config.toml
intermediate_size = 576
hidden_act = "swiglu"
norm = "rmsnorm"
positions = "rope"
qk_norm = false
tie_word_embeddings = false
parallel_block = false
init = "trunc"
init_std_up = 0.0559
learning_rate = 0.00543
batch_tokens = 65536
doc_mask = true
train_tokens = 179500000
dataset = "wikipedia_en"
Each number is 200 + 40 x the weight over its row's rms, rounded and kept within 0 to 999. Layers, rows and columns count from 0. The size before them is the row's rms in percent of the matrix's.

# gate: layer 3 MLP gate, 576x224, rms 0.0802, rows 44-48, columns 0-223
# up: layer 3 MLP up, 576x224, rms 0.0808, rows 44-48, columns 0-223
# down: layer 3 MLP down (transposed), 576x224, rms 0.113, rows 44-47, columns 0-223
gate44,099,154,229,138,202,199,182,211,202,207,181,142,137,143,199,190,178,200,222,163,257,156,193,174,172,190,222,212,253,234,209,256,286,178,201,147,105,239,197,210,283,186,211,150,229,152,229,140,151,250,267,164,174,133,156,171,210,159,169,204,170,162,189,248,193,225,180,131,240,194,161,244,181,203,146,158,156,158,212,216,106,142,211,168,125,174,208,212,210,200,237,191,164,160,159,267,165,204,174,192,209,218,174,146,206,232,161,192,184,179,211,296,165,298,185,146,208,219,113,176,235,251,228,282,266,195,223,146,207,132,189,193,161,227,191,187,235,305,216,125,240,100,244,216,201,177,273,159,183,143,209,172,252,224,227,183,164,263,220,258,203,203,291,191,179,220,119,164,230,229,206,188,141,213,194,167,173,227,123,220,196,208,231,235,213,187,140,206,159,238,180,258,248,152,153,264,175,202,206,213,163,222,190,127,145,157,185,187,215,175,163,220,175,189,196,204,225,204,189,163,164,255,211,198,263
up44,094,203,287,99,191,190,229,188,127,170,239,180,226,191,120,178,198,231,216,208,209,225,102,237,225,220,175,199,250,222,218,228,174,209,192,98,165,162,169,174,201,202,99,210,261,246,280,184,270,159,219,193,117,125,190,209,180,243,241,193,209,187,155,197,221,252,209,178,185,146,167,266,239,186,207,173,215,175,142,287,225,190,151,200,205,189,175,172,265,220,181,135,178,140,194,204,164,151,187,276,222,128,246,159,160,203,195,234,156,221,125,177,220,243,217,208,156,234,195,210,162,241,215,182,197,189,187,221,185,172,232,197,281,236,147,196,121,156,208,234,194,166,138,140,238,240,315,220,247,169,154,230,161,204,211,135,208,207,264,225,177,229,229,214,183,170,172,194,221,238,167,273,206,188,139,218,234,229,181,183,126,172,250,229,164,187,288,225,214,192,106,228,187,166,219,152,185,185,199,137,181,213,134,213,208,177,216,172,147,223,144,173,150,132,275,233,188,218,208,266,205,193,178,187,179
down44,102,137,238,206,204,238,220,221,236,199,261,196,171,144,93,180,239,171,268,246,211,260,248,219,134,216,254,171,172,243,199,163,160,184,140,207,246,171,196,203,190,173,248,271,236,190,167,256,232,103,227,146,253,149,197,193,211,208,219,150,201,219,157,124,242,154,170,233,176,170,214,197,211,225,176,213,313,210,232,167,202,215,141,194,199,218,242,158,159,228,237,124,209,186,208,224,206,237,210,202,217,176,214,215,121,241,142,187,198,165,272,149,223,253,192,201,188,240,281,276,159,131,246,247,191,239,230,207,188,134,176,192,173,270,234,174,238,221,247,226,200,218,219,139,157,167,186,240,190,198,228,239,135,217,239,165,209,179,173,287,281,154,225,245,260,236,162,266,185,249,225,143,223,197,231,167,185,209,196,187,147,209,181,189,285,159,168,151,265,158,206,202,201,201,140,196,240,188,149,155,192,226,132,261,152,243,225,207,195,141,211,203,155,218,170,240,105,146,142,181,183,254,246,194,162
gate45,088,178,173,276,225,214,222,148,251,199,252,208,211,142,161,201,195,114,215,198,100,244,246,127,128,203,199,289,217,296,178,205,216,209,227,241,166,185,176,145,246,162,150,206,204,183,132,197,235,282,173,211,209,220,147,231,219,174,204,150,168,190,183,196,178,171,211,257,172,209,176,176,196,264,242,182,189,249,162,212,203,205,247,216,139,144,149,207,187,258,102,194,234,257,270,213,261,163,160,193,206,202,218,193,197,153,235,217,231,287,196,200,188,219,233,165,225,193,224,125,193,214,151,159,199,209,216,235,177,189,241,220,171,258,169,162,139,283,240,249,181,271,233,172,176,214,187,143,168,173,189,160,178,192,208,213,175,238,122,263,173,239,228,226,239,152,207,246,289,167,227,135,207,189,166,272,176,232,169,231,230,166,208,229,205,101,219,186,123,180,142,203,263,159,142,150,136,161,256,250,215,230,213,194,240,217,178,232,200,209,268,226,223,251,197,210,78,223,212,214,212,209,253,180,197
up45,094,233,202,163,200,151,247,245,223,226,287,175,213,185,224,220,253,302,229,242,226,157,189,199,186,260,192,185,188,253,183,237,211,177,147,180,169,152,207,241,184,193,175,245,238,268,216,255,192,175,268,191,290,191,291,229,176,203,207,144,223,183,174,160,103,155,160,205,239,223,263,158,204,183,160,218,187,216,222,196,164,231,178,220,129,197,154,220,160,142,210,196,251,192,251,172,159,236,155,224,204,174,147,270,180,250,86,261,93,231,168,301,323,184,165,231,261,244,138,164,224,229,202,193,230,200,276,126,211,199,133,173,176,199,235,248,223,192,209,239,210,140,159,162,186,255,195,189,217,176,208,206,174,211,233,161,222,204,225,203,204,250,236,210,228,210,174,180,247,185,175,201,222,242,169,133,283,242,238,136,208,172,218,256,261,193,157,204,232,154,116,186,199,165,132,251,154,184,195,186,201,177,202,188,253,217,226,164,167,155,194,246,165,157,188,260,180,198,175,191,183,190,146,170,142
down45,097,213,287,246,242,217,147,229,192,235,209,177,277,216,235,103,101,173,237,245,225,229,212,216,221,204,235,201,170,172,215,184,177,220,167,245,193,158,237,229,206,256,158,153,197,205,274,219,264,245,192,167,167,167,170,174,179,283,126,123,133,178,206,218,195,221,110,194,151,205,177,328,242,204,131,150,167,206,208,252,190,196,180,243,185,204,240,230,189,214,190,212,167,116,233,166,176,219,194,235,191,218,173,266,233,182,217,145,225,198,222,160,173,172,206,253,199,155,228,221,182,212,128,209,167,215,183,149,165,177,187,160,227,219,169,228,249,192,254,176,208,183,195,249,173,162,171,310,149,270,197,207,205,215,231,178,181,246,209,182,161,159,183,237,150,177,254,198,212,173,88,169,203,141,214,148,95,196,216,152,287,210,128,249,202,233,142,221,160,251,221,242,175,231,219,221,220,257,122,217,158,205,232,286,207,185,221,221,197,195,171,209,158,157,214,212,219,219,215,197,177,225,302,251,176
gate46,093,213,207,177,196,247,184,176,290,179,211,239,236,193,222,226,176,263,184,227,262,231,125,260,193,205,137,205,224,192,166,217,188,219,182,213,206,200,142,208,133,234,211,179,221,199,169,250,195,165,190,189,272,245,175,208,185,212,214,220,157,231,220,225,137,132,141,162,246,203,272,142,202,164,131,218,171,112,236,201,193,285,249,214,209,207,156,187,298,146,226,163,202,199,202,224,234,239,173,249,235,199,161,261,214,179,253,226,244,171,211,234,208,175,209,101,207,168,183,188,261,160,201,253,256,157,171,203,257,179,171,210,152,153,185,223,226,148,186,162,292,204,211,217,150,189,140,223,174,191,216,175,243,158,236,237,279,151,123,163,229,180,149,190,244,160,204,266,186,195,129,130,301,224,296,87,216,247,248,222,232,213,244,192,194,162,146,174,143,235,237,223,181,233,251,225,228,163,195,170,150,172,246,203,171,177,253,219,245,237,219,193,256,200,283,174,202,278,217,176,224,225,209,225,145
up46,096,161,231,210,196,235,205,257,186,173,255,204,153,243,199,177,281,205,249,307,229,229,168,249,158,220,141,228,214,246,243,221,168,250,203,183,177,182,205,202,167,185,175,105,204,185,250,305,186,183,179,133,185,224,200,209,185,181,221,160,207,256,166,159,179,213,180,263,229,151,187,179,180,254,246,192,190,186,208,177,162,131,196,208,216,164,175,119,275,176,158,168,221,160,224,193,231,184,197,137,147,198,216,240,205,181,220,214,138,144,215,183,141,205,179,229,226,245,202,177,224,189,265,193,186,186,189,173,281,173,139,225,158,116,205,142,273,214,260,171,186,170,132,216,247,104,223,183,266,160,240,232,206,225,242,241,181,190,263,202,219,215,145,265,264,183,179,175,218,243,183,258,183,155,203,152,315,163,156,243,181,220,65,178,216,214,239,279,189,215,200,189,199,155,218,127,184,264,177,132,222,203,278,194,165,148,282,229,216,185,241,197,188,192,261,233,202,188,226,172,154,225,205,165,198
down46,095,263,201,175,259,113,141,219,271,205,200,232,185,205,244,109,268,171,221,214,253,215,209,214,219,241,255,183,151,189,206,189,132,145,188,265,184,219,142,237,199,185,272,233,191,195,140,175,204,210,203,152,198,164,170,176,164,298,178,220,181,184,213,229,194,139,243,172,167,191,179,187,232,268,224,240,184,126,281,190,190,190,164,165,246,193,237,262,262,168,198,158,259,172,223,183,144,171,267,200,153,196,278,226,197,245,241,157,237,283,175,214,160,227,194,212,125,316,264,172,206,190,212,206,183,162,256,162,130,212,128,192,178,219,197,175,216,198,173,227,219,236,231,180,233,187,227,228,211,209,224,185,224,175,195,256,173,198,173,164,220,136,213,191,180,261,238,149,217,163,136,176,151,224,140,309,236,141,210,183,196,125,184,140,144,220,224,182,197,236,203,264,223,156,195,201,154,156,176,264,275,265,170,193,161,216,150,253,191,173,220,229,207,268,112,135,232,190,217,206,214,208,209,254,181
gate47,102,152,191,208,209,196,200,172,227,185,172,186,227,163,164,222,130,143,228,136,249,162,162,258,202,220,153,223,249,203,180,209,185,193,202,169,189,273,220,160,202,205,172,232,113,185,157,253,206,211,189,141,206,243,230,193,190,287,219,200,178,175,161,236,218,124,183,233,145,182,193,137,163,178,204,191,186,206,212,196,249,172,174,179,252,168,231,120,163,184,267,214,145,217,183,185,180,212,234,168,151,160,205,183,246,171,289,243,194,207,142,222,245,219,208,135,155,251,228,182,192,290,188,92,191,208,180,235,169,216,180,156,167,189,220,183,99,215,136,173,185,194,201,236,185,135,227,168,211,147,196,201,214,157,263,250,224,186,237,192,245,166,236,202,237,145,189,196,229,220,176,263,152,197,140,255,272,175,301,174,115,265,176,191,232,194,183,259,195,142,247,295,182,170,219,193,158,186,187,163,218,108,198,155,124,134,180,215,210,211,226,292,230,163,275,203,263,190,235,187,280,286,176,210,234
up47,103,193,233,182,279,186,150,165,168,220,201,120,223,179,248,185,203,247,263,161,272,290,207,171,185,169,220,191,252,189,245,151,149,235,158,184,95,180,179,135,186,199,262,146,247,146,187,215,194,237,136,178,216,221,236,224,198,211,246,201,158,131,144,183,199,243,168,220,195,162,146,163,180,188,157,134,167,164,236,125,168,236,178,194,226,249,216,206,285,177,231,217,281,134,220,244,196,262,173,181,225,190,266,198,144,281,166,222,203,177,205,201,258,132,258,135,199,133,180,134,191,151,205,195,239,193,260,247,210,238,229,239,223,170,122,182,185,182,162,223,233,154,247,241,192,194,239,159,191,228,262,148,158,240,206,167,196,209,175,199,217,194,240,245,147,192,242,200,243,275,218,202,200,137,239,212,271,179,197,222,186,194,261,204,177,235,103,195,211,251,234,216,261,257,189,157,273,173,180,197,181,146,202,146,213,272,211,204,219,168,166,139,180,132,233,200,175,241,141,171,232,246,217,208,126
down47,101,244,165,253,167,214,191,280,252,199,190,149,159,259,161,187,281,225,184,212,172,203,187,233,209,289,157,175,181,211,234,216,119,222,255,220,164,268,222,184,246,190,154,216,220,237,213,207,98,161,253,165,152,150,246,249,197,173,186,158,243,191,188,214,187,227,152,172,230,165,116,247,179,221,253,181,201,292,173,249,231,220,170,138,171,224,209,118,132,178,245,263,213,229,134,203,193,113,188,238,217,142,190,139,153,164,244,215,228,217,189,260,272,205,211,226,159,175,178,243,91,175,233,176,198,221,179,180,197,178,235,230,250,201,158,180,142,135,192,265,182,206,232,145,203,159,202,196,94,240,233,175,201,200,195,219,239,258,222,157,168,177,157,233,141,194,161,218,359,223,221,153,196,187,169,205,193,168,164,213,235,193,247,142,211,177,184,186,243,179,187,183,166,198,192,246,126,187,249,156,225,205,245,193,149,149,193,244,155,228,250,192,214,220,208,161,178,229,244,193,168,124,189,181,204
gate48,097,207,155,184,229,212,219,165,149,168,121,139,197,185,271,162,162,199,235,226,196,220,165,172,215,155,275,178,220,242,192,151,180,220,269,179,205,225,216,190,190,122,227,188,207,151,135,161,196,238,233,216,204,228,213,243,88,213,203,183,224,160,178,263,213,217,264,251,167,206,203,199,169,185,245,169,175,161,224,182,237,195,211,165,151,207,105,244,213,249,253,197,186,200,273,200,159,144,253,213,227,213,227,203,166,131,207,198,198,125,186,270,271,168,174,230,139,171,222,193,174,203,205,249,118,229,212,216,175,247,213,164,290,276,220,103,140,218,201,171,267,152,240,295,166,208,283,144,191,240,225,170,241,181,163,235,171,206,178,234,182,237,239,166,241,177,277,117,217,239,218,169,224,152,228,149,243,232,229,153,133,149,287,174,203,217,219,199,163,187,258,154,229,135,155,190,244,258,228,221,197,195,132,210,179,240,161,209,171,160,180,217,121,246,168,226,264,214,237,182,173,181,179,152,201
up48,101,150,153,191,158,189,257,209,255,177,219,205,200,274,275,226,237,152,162,194,197,281,268,282,199,187,196,242,195,171,202,210,194,199,165,171,193,180,157,213,169,223,193,263,194,243,252,193,233,303,250,205,145,118,260,156,238,176,235,205,197,242,157,228,191,249,158,151,179,198,215,228,248,236,142,228,148,199,218,234,285,213,275,213,273,233,202,219,102,235,237,213,252,181,206,195,165,178,184,186,202,239,245,128,138,250,279,127,159,188,223,154,224,253,203,209,204,210,213,198,225,138,211,159,248,146,281,205,212,120,244,177,201,197,203,173,237,156,253,244,203,215,144,193,165,164,186,181,183,213,133,232,203,237,132,109,260,234,226,219,239,189,214,173,183,216,163,194,174,179,202,154,187,276,165,219,190,160,211,201,207,183,191,161,285,169,111,255,191,172,263,134,217,122,219,206,259,176,203,200,225,168,177,171,212,222,228,226,232,224,232,190,211,149,278,221,226,222,204,146,199,230,116,264,253